Part of a small language model's weights.
Training: a variant of Muon for these matrices, 124M tokens, 4241 steps.
Each number is 128 + 32 x the weight over its row's rms, rounded and kept within 0 to 255. Layers, rows and columns count from 0. Numbers have three digits each. The size before them is the row's rms in percent of the matrix's.

# layer 5 MLP up, 512x128, rms 0.207, rows 172-226, columns 0-127
094:119127110153127067126153121081136138095114141080167138119055160182080112140090158184107114144127094115098163120115171132088128127134049153153119094180172151133109146141129091151109128124094205110185113117192150142043153157151078116123112116112163073141138079103165166078162158096118162113109133106129107110092139099166168129081193151154086121088128118105116114172172160110129111065161
106:112075105119084140102158069137163135134140077089103085144188132065130107079166151142108092051095180146059151167105138125141118168142161135116125136128112060112124160129133123127095069167127137126127099165094148116109135095181119127128209085145139091138138132123094151069154156108153129103140151150065108136133115066194164107106094136099128084076104092159161170182152123177138154098092
095:086067110100109144140178149184045080172144127179142143138128152107092158172118136129105152145123048146091093152135082113070125079082154115112102141062142106170129113108173099064106115085129144182131144095113142154153125092136147085164156146140162097133078157154151132130161115139115105194132153158113118163122103080137100110099126147186169077161137106120111126183044124140134165168142
100:108088123103167057130168123140128128174152175150081149130137152183133130097105160101089117127122090115135157098181178100104112175105074144111129130180151159152124137144070115180152155125077101105101082115120106160085181109161111100121135096107072184141138152121026121094143136174146150169111054162082091125107080150134115142148178107139066138123134062120103153138125111132125203130147
101:097150169120153127117074173073121182118123083064109127089149171141096106122132124136129070150172167105177143160171102120159122080098088092128139128130124149086137121081089078117144100109169129150174084130107118095147130146115103141102119094133105151161144160172080168180152073186156143167111057151154131085064090087125073115157140204134132079111156092136087104160109134087155095102161
093:144166115125073149183181125165144085157095130197137097124097141125142167109109194132075151078117132201110157203146195228183163105135107151134126183126073113136143153123140128109101219108098102136156139097118158129070133120141114116135103137053123087168127112118121174142145082156144111102135193158068168132136103146128141110114096131139110155113150115165114143126122083142114133127114
101:155136116100136108110153143127121163093122139139159165131137123133182136175197096129154125131113142100178116092185127121116182054162157072089096110096158126153138107124118096150077163085115200145218125093161129138116180169118113179129182105074143174121165072106119112114180136093114127089170072125186153137140148118115182145094138087078141185154099122096120159143128099105154161186125
111:119174129111065091137117122115177104187076160125152080173105137163158054105149138108082114083166089171124157134122140101096065088141167087137150125099123094075149130136188110124111094108133166126135124136142150145158185157146141099157131083176059126105141126104098160104136086131140089126130144095171058178133172114103071145170106144141169125219132120125100192124097142172119138113163
102:107154085091085167142121040124097101100147111081160116129122160184096092117118151111096083127120087135165159102120154121133146076173107080130143181159148162150141104068153187109171131124099113147175115145154096148097134151049153109111135104089100090104138050104147129112104152099109156145076162132113112117089126140095159155033151163150117210097129145142173117117114138075129134186144
105:118193107082121105077159109108125123082140143166108116120125180159125149162072136167099135110164109161191133164076116101112219184078158085122102105156111074165151125219134117100130170178152170136132150136162124157146127163144164109083068152161088097152104109151080104122124091118175099205139153133131088171101099147134197106131156122101167123119132113135140157113098147082102107126118
092:116167105153154121112108166090132045158121125185117143095107143063110118100098153158101162104105161189162146208086148145109125152141107156111075145106166096080147160100161180058138178137122140135152121093095149128211095112165157162068098085133134157080130129157098178086159116156139108164150162128137088118136127135162109129073186132154173087090123101120094147156182147123133154091110
104:139120229138044118096132129089104124089140115136072102089130082099148183082101187080093120092170164167108135157113177166090177130039177139147117100129119113097131158106130110088127121100101097107089190112097135123093161135129148120129177118139147181101162133130063132129126181160091142114134103135128139124125124094108149161130078108154167050144109120113122136043116125104100140135155
098:149091124083116127103112125125100089198133140104123126203089147105124161179106127167174137130136071050097103142138138079093106122138138151157112132101156092111144147144132130108105134129089097086091125128067121130116115121113105089096157134099116126059116112131097090057166081109058157192096172149174118081126115066100141120114169087128099155142138148123234119071143125142163147088168
100:109151148135113116145135154089120125072132133043172129165155147138179090136059134079129086118109052134167177104120148116152145117120164064097108170157159139096129155131098120163154093099151141108160152098110089101137150087116110112181126233143183080129145153088108102066149131174148172138111094076098115124133103113162105143140132052111116130168103155156127096188180108140134134092107
110:128144142204173106062130126147133107112103125089149112131091088110083079117084165207086110099163146133142159118165151094073176119109195197137137159141140162105114154119146117057115128120138127138141147145053188103093130156106127157207162125088144131147128132143093108062118121104117145132126114105126049104100102101129188117116106104085123094137089198133179133138112158099174103124122
094:077099120137150043122144160087188097160125171124144070094112148057115126161098160123112154129135113141115137170084071075063125079120146125091165137112184123123171166167088182111118101165120142158131171110146142088179104122098132123083094150167150084140123137101139107162112126109109157083128154123062122128063147170117140120107135129093079139071189173101180192138116114108171133119136
101:080146096159119109082094107105148200073202145158117166124088085177085107136150181104131170145137126169132124114127167128163138115141093141075140131118085136161134164101179161143111168112160108117069045094099111111102181131100181130106176157120120173133129046154109147118093131093127164091105138062073094131137123070128087116089109112169112110110118124156158090103140129134114176074153
102:059144140095135136000149101119137115120146152127135109124116137102112090114187144096135193166169117131107151151168088083098142182095161106138077135081174090141112090127104112132155168108138128122129147113125123122109125106151168125101090130145085104062069178124124131098142134094089140116096166141119072151174162138173124145167108089150120173157168134140105180094090060071140177110104
090:086072148131068102094037128149116136113173063116100090112138090109168106163180108180129147128104119140189165117109106135132159150138127157170086212125121102098132124049088084144107108120130176122125081100115131111158102164177152167179156134162143131052181129118159139103112116092166141149125073136148155131130110122114130120164168104099086097109124122133100148129116044060122139121098
104:113188100115154138068155089097152092088141101121175146109113129158158092126164140113115115109107102095170154139154161150172166134183095139103169108114101183094159100126204094121130100148147121133096148157182099103069151074209108171126127160098081141162092145130132128082092120046158122124121100099099181082127130204115052147155094101072136143136116118152103108158137128121131162117076
104:141146120172152115143110049163128122142170124118129119064169129142122057151168181100129185113101105224173126156073133046100081166130125146149086136117135146099143126151094105108162113183164061126115107154115169177110197111155129142162072149111119171166139102083124203115092127105132097129150144148127109144101114149113171094079159164135075132107105128160124145148138113117079110160109
099:054125158043126091099166102130156089108146128172087153107169090141130124141157108145101139171155168175143131147099169112186144173104101082136092166127121153091145136118121089133193141107107119159201133124099176123157089107126108155133151091120156130121113154106079047155137144116099172135082142108200112099136087104082139127130109041138115137135128070116183123155161172104191139148162
095:113123086110112105178125134145131164090088162167084142108142156124118130151056146125165142097118116152163173160098061163130170140128102096086121132130135144046155062136149121145083179154150103111136076112116163110101110185158149042171118187177097180203104070170085132144105142161109152113136137132144151171152128107071165189077130112123102107090128102148138138176158118128144154109128
097:115105089170139123146139130114128124152138137130066121114121164097130133088123149128158152063105105081158089116153160091132114078187107173205159168183114132157150089056114074091119101167138129158110160169162180107062144131209065128089161093118103076149118120161169148083108129137062153116162128129129214172179098122107157122148152117089142125147095149119109124165116124142162150126092
110:143107141062093131128130145178093116126149116028100121137154113069032116123086133180166088175105086157174115114172096166191151120104144137146124133123145078126099144131160095132143145109170149110071164086130102125159105128094081128087143119159151105083184121121102128160122178134072127210121084129079092115071132113104114140146156095196088102136136137106156116139143094138165138144095
102:100124110069122124147111042151068124141168126135128147154095154137175079118153092114152082118096164101104136127100118075137114159171164131115156156099151201143084135095126117115131153096099104122070127080188132123079146179183165107074192084151151137118158119176121147139149158148151129168149213172145145151144134095141125095155141044110109051133106159148138170168112146119168135114136
105:188088095058147093113144078129147131099135088139127119188135148103129121128137136199135127078175138119161081168111160141129149126144148191084120147100093094154141110133109138153183117074163165170104123180123157168169180114128145125132103154116113134129126139154130136110143135078185138118156141132084137129146163081114038084139056105135116124134061100179159119076119175078135109057073
099:095188146185131135137103180155089077142175114110119134139094079137163151103126103114173162122054127110099140115088115121147113140118188126135142100169125187119109148145105167152145118105149060161092147129162108198066131134134146109128150100082091061125116112087087114146147144063034111137097178116125116190111165158180132167112189090128172160135118157111151133100163142117091169142121
097:143092107170100088093161141111128095201135149141125083105137050128119188165112143085148168132140112145142108099063067126131162168115143145169126133116100121130121220099127089121170180167066128199167096166100113087124144125129129091192132136156112109206117129134152168139183096083164137185147142128149142153149083111090072161094078100127100119145156166100105100111136118114123111125155
105:089109109092165124102112141062123171162185169104123100108144107169034107090132152120137124125123150134125191104093142161137172133191144131167100104175081169116147141139138108126135101123183184082107151133198133148112176099087090135145160144180123131117090132084141134098063064110087075137105088109117092085097109124166120117126147172125115163183133141095151182123147096139132054171139
096:175107150150171079146095136074117149129088109183133086175157115153122132114180114163109157145141102095089137134033136137175176153159186102140154169166155126137131165147121097109143109100085117071169134125122155124169174074117096064178174176131127132167139182097100122112075093170155140156183125095074168168110107168130143099082141151128172141136095152074153123130080088136138105142134
098:092132092116107043147130128111163098086153124121172105134082144143122148089183151115117104157077219137139161149179117167111147093127067111064119109156131179163103120150174145125146132113094150122110110099131137165101190172137132140104101115099113094135117087120145203145135116106122090115138103038106176106192088085108087101156115138115118110085142135114099147140033179129162125143105
093:184204128129118165148077099148125159161180141098163110178171133125108152163201131119132108140166124124123177144126135166094107096095124138120103076093136131109151121137132056150164162121137142128147100089051164096065148125216094162119120107132161124200093133099146157134167203097135090135153108162118135139107110110147083088129155092127122166115118146116170102151095152124117079205074
103:142167118075131136112108107073128157116105091080119092162091103107129138117187191137151161109163166160143095171050113118140134114137156143112119067155140112136153132136151125109153089122227129170163137118168151109111127134105136155088162110082155124087137054129133216068141149116113156156193133121164121119219084188134113133151165159151143164147116166138160132139125168085131099118173
099:114121165154144087095115146078095135140159109108168103131107134100171113143097135169138170111127134101152111166104140172122150143158139094121129199110112151179102047193138122103150179172147084122153152129111111140091096125191191085138116165102183101178109108154115173087136116146173156155148124143108131142081105219080129080086098133079119195081154146157146170052125117093133112127114
092:117143118151120125050174133114084165147100146124178180164125121078112110171105137148139150132100122149099106105107109093137173105123164186140145127090142141121162113148129175152136072128167100150098180110100130104079128093178118098103154127130129151172045136141110095089137204136094174122144145115087112155125138118106195112095062177114089068069181142169156184148145115114214143123112
099:141110160161157134095151058178125090075141129127125122149126126092102145109086076105071186095082063140118171114096112131093102165157154135119103125178093170124183078111175128132118122136096128114168120138104113137147091135163128109123128115171095140049162126149141107150070131122107104110110135156108112102095067086086098145142163111133079131142185142105172121107113089094162203062219
100:090116095145179103083173141119100109073142130130214113070116098107105113122148133136144110080143128132157091148125141198157112156145099150176166116079131133190145121065119198133193143089135119140128103081131119078148159143168114126107084125144127098123194109125094064103189140123197112089149138106064110159160090105133086146083133131073122111126167142113126151165101150125146102091197
105:122111121133099111099124120116115105169162109144119097138143076119080142136171155132145092181099135144162131153163087061138130115090114101108169220115142147152117153064153132119134149090085114142091165125145064219083174174101133108143111184098087146091096168145116088117138156137122214140072120094103143078125113197102157130138095113178124130098144147136097065069105112094145124109166
110:112072140180142097132110089145094131120126081110093115066076128158103064146152156130154125159129201146101134136129047152169087115124123095095161124140112155105130130160114119087119143168095157124107096118129181161139163123136138107119128162152141108096132153153157173170127160079119071127106124140204161164148050077145112169128165113141091102073173072126094074157122192158083113165180
094:117146077169180134129156075138143090125091104117163145084117158096146138158166121142125164087121097141140197103108129126120108085150114132161174112142108146107110111129150116141120081045101171170169110051169134061137093109090081139093118144201146126092175130121149117170131159096177121113120125092096054106148137103124152229090190123092141068149109121148147111125088150169124115163121
090:167135074176118093077133128105047139089121098123147133111132095128089113119134126073104170096117139172125172116157124102116091145141122123172141122147100133145114133145138104158158074144115103178189184080160118151148089085129158139134179159060060104138093100167170139155058110116195154141111250128123096117139147131128155171135121123154165199136137168120138129153095092130164096127123
107:166108161147045148106110129070128109149178141111109101127155090123123134079042167154099086166103153079158179202152177135111092058114098160133124141187121179125140109140112126106143129078141116130087182129145147186158128133145129117170119115092120137127079071116118145122167118135124082120142096090157168107184141094086089121166149117106126101174124201161148114175100146146156139164070
096:132125105171185103068108156126118159220183151100095128145121123105099098154152125087096087155123127073162143099103099108153150166140162086114167118135085166145112163188075109114129165096106111106061149100083151106166142131149174096122096119117099106172128130172140096164180118140109121136193092148140138080081112054096112123158112146161140131134098126142069127205198101083138107105127
099:148112114164193113138152117060189130207187124111093162147142095090114200077142137161138132092146084111123118137099128155167138125113123107118070128101144133103129155134147179125138163147160022126130168074149148094142154114104114097153155140159108125133130158122069079166094095092149089161192134165121109132144156096170120148109161199147083130084125123117094124177149136110126194077137
109:090153133131102110133159135075124115162153176122122077155105105183172090137141152077097132145103185177115189152156155173124109140140110158153148147094125153115159113179161078120113187161082162097172139100128118155184102140195123109148116087101135154178141122149149107187129109104115067088080045110127157097149116103103142092120143091136174068164097207143129165123098095095114117158089
104:109110155131167132096129083180115075177163153172146135140153080149133106108137146129089137108134097121132205163104185123096150099178175104112095146173126173146150118127112141065144141124095152105123134181139206106110195065125031139154155147104118120099142131117157128092129131099191131144169198115117150072153135138164148152098097095111131115116107033140173120169143084121145124146158
099:134163108082167154082136153071139168131100060111127106112124082109090162104081115132087135113137159074132155182139064128084095126121149129114113177154118162076162139106140156132155069077073146154105177150155085082137132101096131127129137116079151119184114148144165151146133151116081148141136138092102141085134130060140174147162181126093166128161166078134156084040130164095117153181175
101:111080128118078145111171199117143121135104106144108137207098105098150116108123205116175117179145041121110079227098095162147126154154127192155099156141109132156101142128100093156071124110092116135106159119117151114076101140146157129143137143120086129126195132152092173094098124133156143137082137132109102173153105158147140073127133141079148196164122129071100106067114142082162116117142
096:080147105097138139115107120076187133171100129066141123133197142140162151092135179171165130114108111116161120137098100163134102134207107092111116129149159126166131137126069119099095102151147137080133138109123094179151112102175165100176164191134142155136151160084111177123193121136080080197151117165109108100096129091168086104089159122107068171159114144148148110164161093180150061090125
108:136211099080127137095166136108075067118117095213114151133174141102118096130092119140113127095078101147143164108096109135108139072144146161158149142108090084178112105112165151141146143108081172163155118057127115149179126150108150140076105160161158112127135161133112110190220140129177102164152168116100123146065131095104135097140157122140093131174117141125142114103170070043132165129116
088:161169147170150112120161155144098194120117146093137114117100116109118161131132106140136079137135164116106106137133137123135215114148138099167125187094153104062167070166134106205147116149137094121114175126116154144156194134148102166073122134104072127129121102182156101105189118084051115097196212179153137157147188120149131120151128133194127137141185112095113109107151146133129099086152
104:188146135169122128122159147139122121117138163100135092134118098134118124141093109148161116078121094117147130129038148125164127146115138116106115118191203125159194165095050161123105125087143105150123097059137094098118133083107206105153090072083151072143197126112100165154093144182140131120134053151109112175084106069096136172126121107130161146147141148100104191121140131184102130100156
099:107104093106155125106100166149109134108134162176141110171124097198137081144093157084128163151156178156167155110158130114178126134202126104108113139158078125038124145124106117162174121057150116137127111145107143086071142166171188144132127115131105187146124166127105141106127146075147169160117176099112114168072088107185124112125170141078155174176147088136122119129107156192173059142137
111:155123135170162148152122173176107097098125118150189067126097100078113135131096117131196147100070134097115118100143126139165096121132139073185141104114156155111093057144141067107097156124147125120154165088095137090112141138117090107163172113204166110083151094071145118103094129167096160183092109056134138163106182141171141172090059119127172127091113072082158159138141115113111106113121
# layer 5 MLP down (transposed), 512x128, rms 0.228, rows 172-225, columns 0-127
095:153135144111136165073142132087178121163151073096066141098168073175093130147138163144104100085139168210176171135179154162109119150106090154093144099137166157154178122127138151092126167180098128063098114127092135080070162109107085121146133128138114099112127121171114109138174106094115196176106094199064161120137110154067131090126088136130155149096162128164130126098145129103161161141163
108:141092100157096095153058142134140101134135136069126053168069168135137127109158167135149106138131093081121184147102170133097128100127158099128061153166135143131133115175127196152127098122080118164128153164152129142135150127109113155147149089117121170113111070198132154153103122175076171095179149097155173134155190134124119114138109126118131151105142219129097135111112102191110026147152
091:145158112108108092104049114115148113151124115094144121101117087108094076163119120143128117140095152103181142089115106150121197160185105076124105099109101147161196126188068172171092130122160117204117149134111095138116148117096121094090105110094086169145172077090143115100120109077091108127086049120126164080114145162131141138150092088152125143150111139130143127085192180100088058127085
105:115130145117157176130081160124169177107106129095125110155153084179114158163065109091114148159106140128130161109168113134100131096133104110179079094116117128167132144108165025159151117200137173127102148144098066100103142139124147120101091154070105146198195134130132135122127099143125185157129132086074148088112088096150124144105140102095046179128110138140102103186107134168106164134197
110:112040157101137190096128089162080141154130108154099107106069074138073143200117130164125063117170144143177126162126126124144165107106110118101172138142148125086168105169126220163100141117111117149083083122183134124129139099136101155179118162162093118122176116151123178161150092131178125149155105131173148126143144147118122124118160155142089120167200083088051124137097142139084149156167
103:154137145107098164194145096145160136138126104099093091126179096095101143086163088155140121082153127127142129144177139096056156154153099127101115119131107153162194111137127086177129129034177137100119154115089163184169124134143112104123090106093094134194140116097140106149132130119159128173164154168107064134067104099224112110165150127160103096142095066106150097139147085115086134072125
097:128125146135142131119123071123174095165090135114142081100158144145105224145136134096143187083121145108116112048119175134110145129132136121083103157130158095142153200194185145122146137125136149113073168182114209120059153106085089149140141166123160148129103138072121131137100141078128138130100130109213172109157125171143119159145118093098118058160119113145169153128152117119154187144171
108:128117099115141162085134107255147104104154151138098127082112126060107124127121080154128128186117103100136126111115041148145057155115160143105133188141150150154124108118124199173062102132106112128133107140134160077138158112169149112080122112164146126163109122160111132136100135069163132140092090128146149121076103079095129149115174057122088150072151140094114095118093168163181133119117
102:212102150067149153088078130148171093153117115196167167107136121104071150142126119120148082150162162219137153136114127128160095110161169155110118118130123092172123104138100072122139113142101122135153152131110154111183151228114128107108130128104204104081104160156143087149158101112165110180144126116118102118159115135110143125117123185128158131143114114127176084074190073056146094111135
113:106083132141180153082150098069087113154153057117118143123104113080109113109139148150139126098173096102179117124122139123101139190078092121162195140062123089128083127160133105169152163180174177165164096140139100136140131121153134102158114135153120093160127094173074163093147155121124141178190172113190136126080174129133169103143117054144116118090160187078118128100139084129079116090157
097:177077069112110181103116149168148132113132106172075101143160106121185103150147146111094100120121157107134109153140118218137154093095157148164131113148152096100166113132088157110089079097147115079149163214137127063118096096128112101183103129160159068195104090083098118184100099157139100087097137151135141153117108122120147162137149145179091089106158127106109174161112150139061146183103
098:125161090104090138162146154121120128131117106134153126067035114127127112120101182122097141156172224133150088148096164115140064074161093147124113156092158172124087118137167181091122179146075138160099114177135097092118131110163110093108101121146110176177084182103091112097162143112117119100158156083100127177120164167135173093105151127160122121127180118126166169121166196120183105160155
089:150147136142147165161139148137148105128127115098139126137065182075127139164182105092101139086190140115223120093107066129146130204127116095114154147102153152176185111133147130161144144127140122162067152136234119176075125099103136177082082169138156117152102132124125128107132135171179134137093091086138175098157131178159127090101089159142100123091099167139134171136119176152160144164103
092:197080090123119132120141106091148135158099083130148098127108191074208098127105122159123100119145083058123178111081136157115136116136165101123150095150091121130156111156112101109117123081138086153060137149101154164149149067158186147117125100086137170205161158122114094087065094148115160061114119119069111109136113130078153098147197070093161118102140122148103130165142129152098091136153
095:086121152128180110084101189156097124181142175146104119217084132185113116164077138131108128116109112140118081151154069167137124138172088125129129112178086126089145113107122223144111143144095089086124171118096178136066092071129121037170078174150143119158126114107170139135102124121114159098133150096162180140178146179144137169085123138138148135138117126144142153113083139174140146133092
101:100104170167139078081157153133081085173185084145106143132145090141078149110114140166124131107170146135161053060132100082095146090165165159124133132083125090120110148114093131168116100199092095153156102126161085151157082142119098129115174138177119159150145077193120160139058124128115160121122085112124100138149072132114155142134131079094156125130076115116179091104093075133060083157115
096:199155118063122116125150188133126039155122056147111143111184125159118102104079120122181113141136109107116121090130132122125110121093108108127132115094165133149097093086114212089152106158117087101196101089144160167086076114118169141162146163152120143133160167182126112170143096168135118152110122091163128084123102145100183184123091149141066146128151169093188122103123121076161159166164
103:103111146146101137164103130089171103130079134160058197193094105099123098140144121136108124148160069125133136137153144155115175155140145112109173112138140191103165164131097073094141102123080129121104154078152142132126144176140065109128086127139115068077131102144096082126114100146118088141152141147084060055133095112127093167195142146170151167154116096075101140140170152095154118222142
095:064119086103120187082129132116120133122131138142142112099104140125112113096163116129148154103143092113060096135136123158113153168088081124180078181210143160099091106124165020109103137177115149120128143091159162157127055172162103087110132068114134157112088130143145083137192103129108168132132104160120180134120138125150098129122186086085083142096093146108148199183100133127083130116125
101:068100136108164135137161137154135135129193186202167124106151114142134086130133111145114166130140091122181137140102112134155162142088131113166165109126108157182145141164143106099126095116122068130085139179145139155130145118196139151090083097131100152105085105123137154117081106103066098106160136167072144145158049116117121153076131119137116187087138098094145122216183055122147132133210
097:148112133148142131117092150156180139145145162164163135176139097109129200183150163086100094140104124109157127134111142133141135124095146149134107118111073111158145199115132072113174128115112163183139090083077137130163134104143082186076176168099065166115111152082150140166114120122170153171109162127088157151117088134144136116146070141076046117181151066146138105161106148192116179165078
094:155160133128131065155085093090158074082146143143088136115132071127166151135166160160179143117106150154155172119091114069159105105187186092181151101079130126084078034130153114126127138085099099107104132111086097137143086153097080126129110111135171132185164078135132117153098119105089142134181098125126188125151112123125130183131062171099089080143170122161095128137114165104150162101087
102:153092180117161139151141121121204104122126137150144151133072132104131102067112102113135137101132082093071147082113168110128104164102159164130097144063117174079183063160130042094115112144104154103169142087120105120123128106149139141084074068138136050056144141193140113133120181102094169177115161153107111133065126132099132187107164080142097117101136151180154131121148136114139129130127
092:113143147120209149105121087144126146093150123090141049073165113084112109095128088166096093063135099129145143140126160124159172087162117102103151093119111065071168135158137182091088153113065179156083143095130157095165122155118090137097141078139068111092148145058107098102135209142158093169066101143138104120160118172131154152138127096097172169113132147103105137118129109103158130162110
099:154140164131128161124130118109133164144100171135120074142146125123141172122123160159132141063103132089163180124111102144121090098098163110050090102110131136138081129095148158128142115142129149046189100114144108144126126171134137150180086116144170172067068134159208066104108092162162157119126160076067114140173159127130117106100104146137152190093171138179164146112070129087208136110147
105:133141076204124120074134083123110147136106126100162139091097123137177194132150104091126109187051182137093098093154166151101104092135166096117162151095023127157126173098079122133128118137083182118139088143077073108194145140113156114184098102137152137123075107116170137113126129148177128115140134140157072101160184117144136086143057130152117124089087147118161126078130135121135137136142
095:102112126167124083114127098154039111111078119184144091188105138130152149142124128148153124135104188093130136090105112119169154144161071119146092143154177084103112145136076129066121122064124128090167096087125098116150188136158105096148143159175145192103138099172130118150135055144075143060079114142123103142115105146114156135162137106076161133086154165148102068083146102129169089163077
097:098156160110093078146161133066144162168146100125191108147134085084087155160113091148167143159138099093132054055148083162097101134123153118136174093173211195130186146113138132114166089106138196140129081133104119112142141148081109151177163145198092095121138079171104145113168137119168108172142099084104163141136165101109111137171128087144146115128107062111110156090134123137123143128119
101:158125130174125159140156164097115116097142132142181098096162099169116164155142095097132104135183079160131097052089135114121141127109120092163135122153139083132093205106175034158111142109087110162166065238116127102145119106133141082138118140170128111173130158141147159163145105097124075167109130107131205124166156082142050112148134151165117140163157107148124093132148118154160155155146
106:064065116163191067157104078067147174132112117141151125139177132127173116105140143167118113125177092115077064127133085077116130186086110102101095154157188119149108149133084106125128124110138117146114090136083163091110197141135151141103095119190104141135085147164216175114142114143182122157108152130130108123111135106107098084133147117199142141088192115078134134134153145157101143116180
093:177136071133133108106130164135137179100104088135127112066188083153088135146174147119174116147064131190156117166134131146139088165121090152102142103132104107073162121137165081130110069165111184130140062085152110146089106118133125149121088143125101101102137172075112068126095098105160161183131100074062111203075079141142101094084194118117114125101167109117127130082103126151139145138122
093:105159192155118128074165168100100171123105143147108105121150124108164117125137174115141180075092123140147080131158116138122078099129070133140161100158107095184073080090093052160108145135165152136080078172146130088124119178110153207110131175161099165088165115096122167075161136128144110119154127084104189115121123122191085167108142104148131176127117136082063078166101119154125122138146
095:081107102142149100135132096181072107098081102126153136128142166142119200090126033095083122090152089090104151108139173128117132160151134087151167192122113142099102108148111061116146103086108139178099099126172126119130138114145181115063169139122166147119146102076160072153106139116113053160131082173097117091114101080151135097131131084098141140146110176120108113119127046121112069131175
096:037117199133050116124104126065124127128130127137171126176135110142158112115167115067151164145052175134100123135157082071135144155135125188115150156095148069138140132092185118126164169120158097094156096156108079123125107094115122157147104147101142095113159137187120103185086101171118112084119028095170140149120106141118155094114113113138165095119109083161173169157130168119119130131137
095:140158148075113127213101112099094098119120127135082151137097164062101134124186128118101177162126165127122115099093117191162164133131173128114144134109100100159092137185136173143094089121115109130129141140108165130082103112114174109161132055092149133153140138126120119153154166156164147088186138095132083094129177084144157099232165095115071164098193115049097106118124149147120115146158
099:100179082112110133076167107153136118119112145115137114095116130140194159088111143130128053101067178126158128116130192142089082131130182145172133071126107110128132074215180140095103155201133135144128162131159175155087070154203138156154118094123091126120119118118140106153145116167113146100115076156121115115101138116104135108109217096117145132131190119168106129179071099136164110130084
099:169101193151106139140151078114121111100108119146110118110089168067119135129147160133126132117112104123197107137093129101063101160204184141112112111074097174160071101086122089146139056173185132096131065158155135120180031167163041124120116092122135092119114091128102158159163161110121108136142172134176105122182135097142145148130107136129104127120145098100151120126096098147133147080088
102:145117160145181111176068114155145120125101149102129146119168122122208131171083036102153169117103119128109142058142126086091150113113158099102117137133095165115141095155115253105188129109131126160182123105137146145154106134139174112140165160159121135121062131154134085107112158191115132144164128110101144111120177092121113198139155139165089110173164043124151104126115159115101140132122
102:137074114105128140118092102152125116167118133063173107086104144097129124124096152110129149101105081124093137078136123151101153094202103122128132157150153172156155074143138093180104113165141091114163099140134138178145056156081182106088111133127152157125110102112074202143161132149077155127101112147099103098058139208136133182116159161176153167120113089190157103201140146108160135079105
105:106173200093049132147139150155131160117131159142115163099126165087186122069128134111128139120127140062131125122124106136185083125099094097125089130139137151125055169144130142073103139097151153131098128069136077153136145184127093058152142142155079090122152038072087114121149084145151126085110102135115129103157194174179146095138133054110160123113147148169139156115078089115122129145143
099:132150100087111119125079093128110209141173101139129083120188131093175174100063092176144201196113133089088106106127127097155111077122128117114087137142133173177057134129109118158098118141142123144152187133167123121115123117142106135187164142118233193127120146108044125079184129098106123152088125143143129140113148149099101116116134102075115143099193125127114106166118136134146133128163
095:168083060147130094081165138185121170107112135153106150090096130116093072152139097174171124121144110177118132146183123122136133140115145115154119108145187095060073101125109177113105112125105161101115225172114141136163045159112153086164137104148132157179133130135122181132099149140119098142144095146172113149166068118201159137076126144118099142122116162068137107111134205098169108121116
111:118191129136110081101116148123152146087179103139145167178074107093116081121108184094165103219135128088134164128122159129128125117148156146130131169098142148221096159158100035159153144124138082134117145127138126151241133069121186139134133095132160094156136084154127098117154102132158083136126134136121173171153081153075095120167146146140129143112106156164071148172125122164134140137118
102:158142106102115124138080133047113187099108113112127119163117136110145157172138147140157152119135120118143131149119174112121093179118085128162145203123124117129165126117034111165101141125102131178168136140127111166097212103079146147132125135106115150115140123138146135227186185131122107083134138123181147070130166145109164114136025151126141174093112130117112199063169092139137146135130
096:129142107091152180167117131145094138095119112081125153092168148159086056171135122134135121147120100081143255118115167076120094165100120137119151165116105078093116122164168169117137109136103176144078148138151075066156181152076101108071189094126200152180103087136130115090140129117185112113152084101168154111126109101179129138091095112128119131165093157150144133148106119131133096121113
108:125170118119122109104154140104141141185126124123145120150114085185167106104181104119120178137110078108177149129184099205134158167151144121082151123149099108133160091146100077136109121149152102093140120116071117158156124197130072121124093109079125129088123098151100076142125145138115135017151135121132085111221142180129142152118085098119160176125098179110095158071096156138139061162131
106:158109117133068208112103156183115150089125093173142177164119166082187134160145114077147107134109073072192116130158056127079111168109171171174102147145142121121166111120118093156162157119104143202157058115079101132125112115106150154192126149160144122133141104180154103136121133150174181077112121161127134121096103117132130188108115102134139122122114079098078120139090133161070168142120
104:146151135171122075137130150166109139114109115152127137114167086112161173122114109118162124114134126131131148096098141160117158129103106077106133113084102059149146212159127000120141098104149136160146144198088131129152173128110111166124181166070142115118136156129123096133084196077149103123088148152157165098145154142155167114144124150105101062109179178084149120143128180120177125121129
101:115155116102082059154147111153135118156130129156102069132050132108118178148085124110144059147112140092116095064103135141155125089144147103104112060107129150168134187151131149110123162184092145148178091136139147073081145067124106114134133140151045142118171139124166147117130117117137191135174167120172101168138114097148122116115171129114086174058122139079142162077110138158199151179129
098:122121117151178137139093112124172102108159154157131090170128126124113191117161133130113105138118115127080100060170150163104120216146138073089084137153081085115100098056095159128098149117164064035138100119115143098171122128116152182112155139124134127115135108101094173117177129140117099133147140168099147098119083176122193106118128145169090114158155156108153119111116090201110093166211
110:160153148109100155083127142047137158133110113097088091098133141135173112105112152133142157111144202147187133121144094153160083112145150111140115112121059050178052114115097144129140144072097145134120078133040109117175173121125137202141142107106189136128133137122052110112085131103192175110122126083176118154114170122109098143108116154133163123101114125110142123161147135097127125040154
095:066112102162087131122128129143092101177143152077162127134137136131092120133202145128106153125117141134099132054108158122112127159169134116101121106118131121146155162089075181130120108123140166076145114153063102141067158101122117102157152140180147094104183166084100130194054160140155145179133083093118101110158092131114147104155112116146122085078107099152140231134112056132128172196119
107:123050138187103122115120075101126112169154106076160074101062121150148143148182146122127128155112117145078133069111174118150165117132165132133163104103081058104193096106150162152106113125158120105171147075137137110135074066161119118088096115128122115122195149154154156099059098196141124119086165125140142141099174168133153147107158112176098138182162099109110123143112187145135171077118
104:143154098139182146117141123040108200159116119131109094149060148183115088141101103114109119127119158121170086132177124121098146066105126157136131100052166120142048136108166206118168095113184115188144148115139143121194084149131168155073125073124181090155109147148175115107155156159110154101129140155153143167139113128139080072094107126135126095157107135119101103127164135117177090122170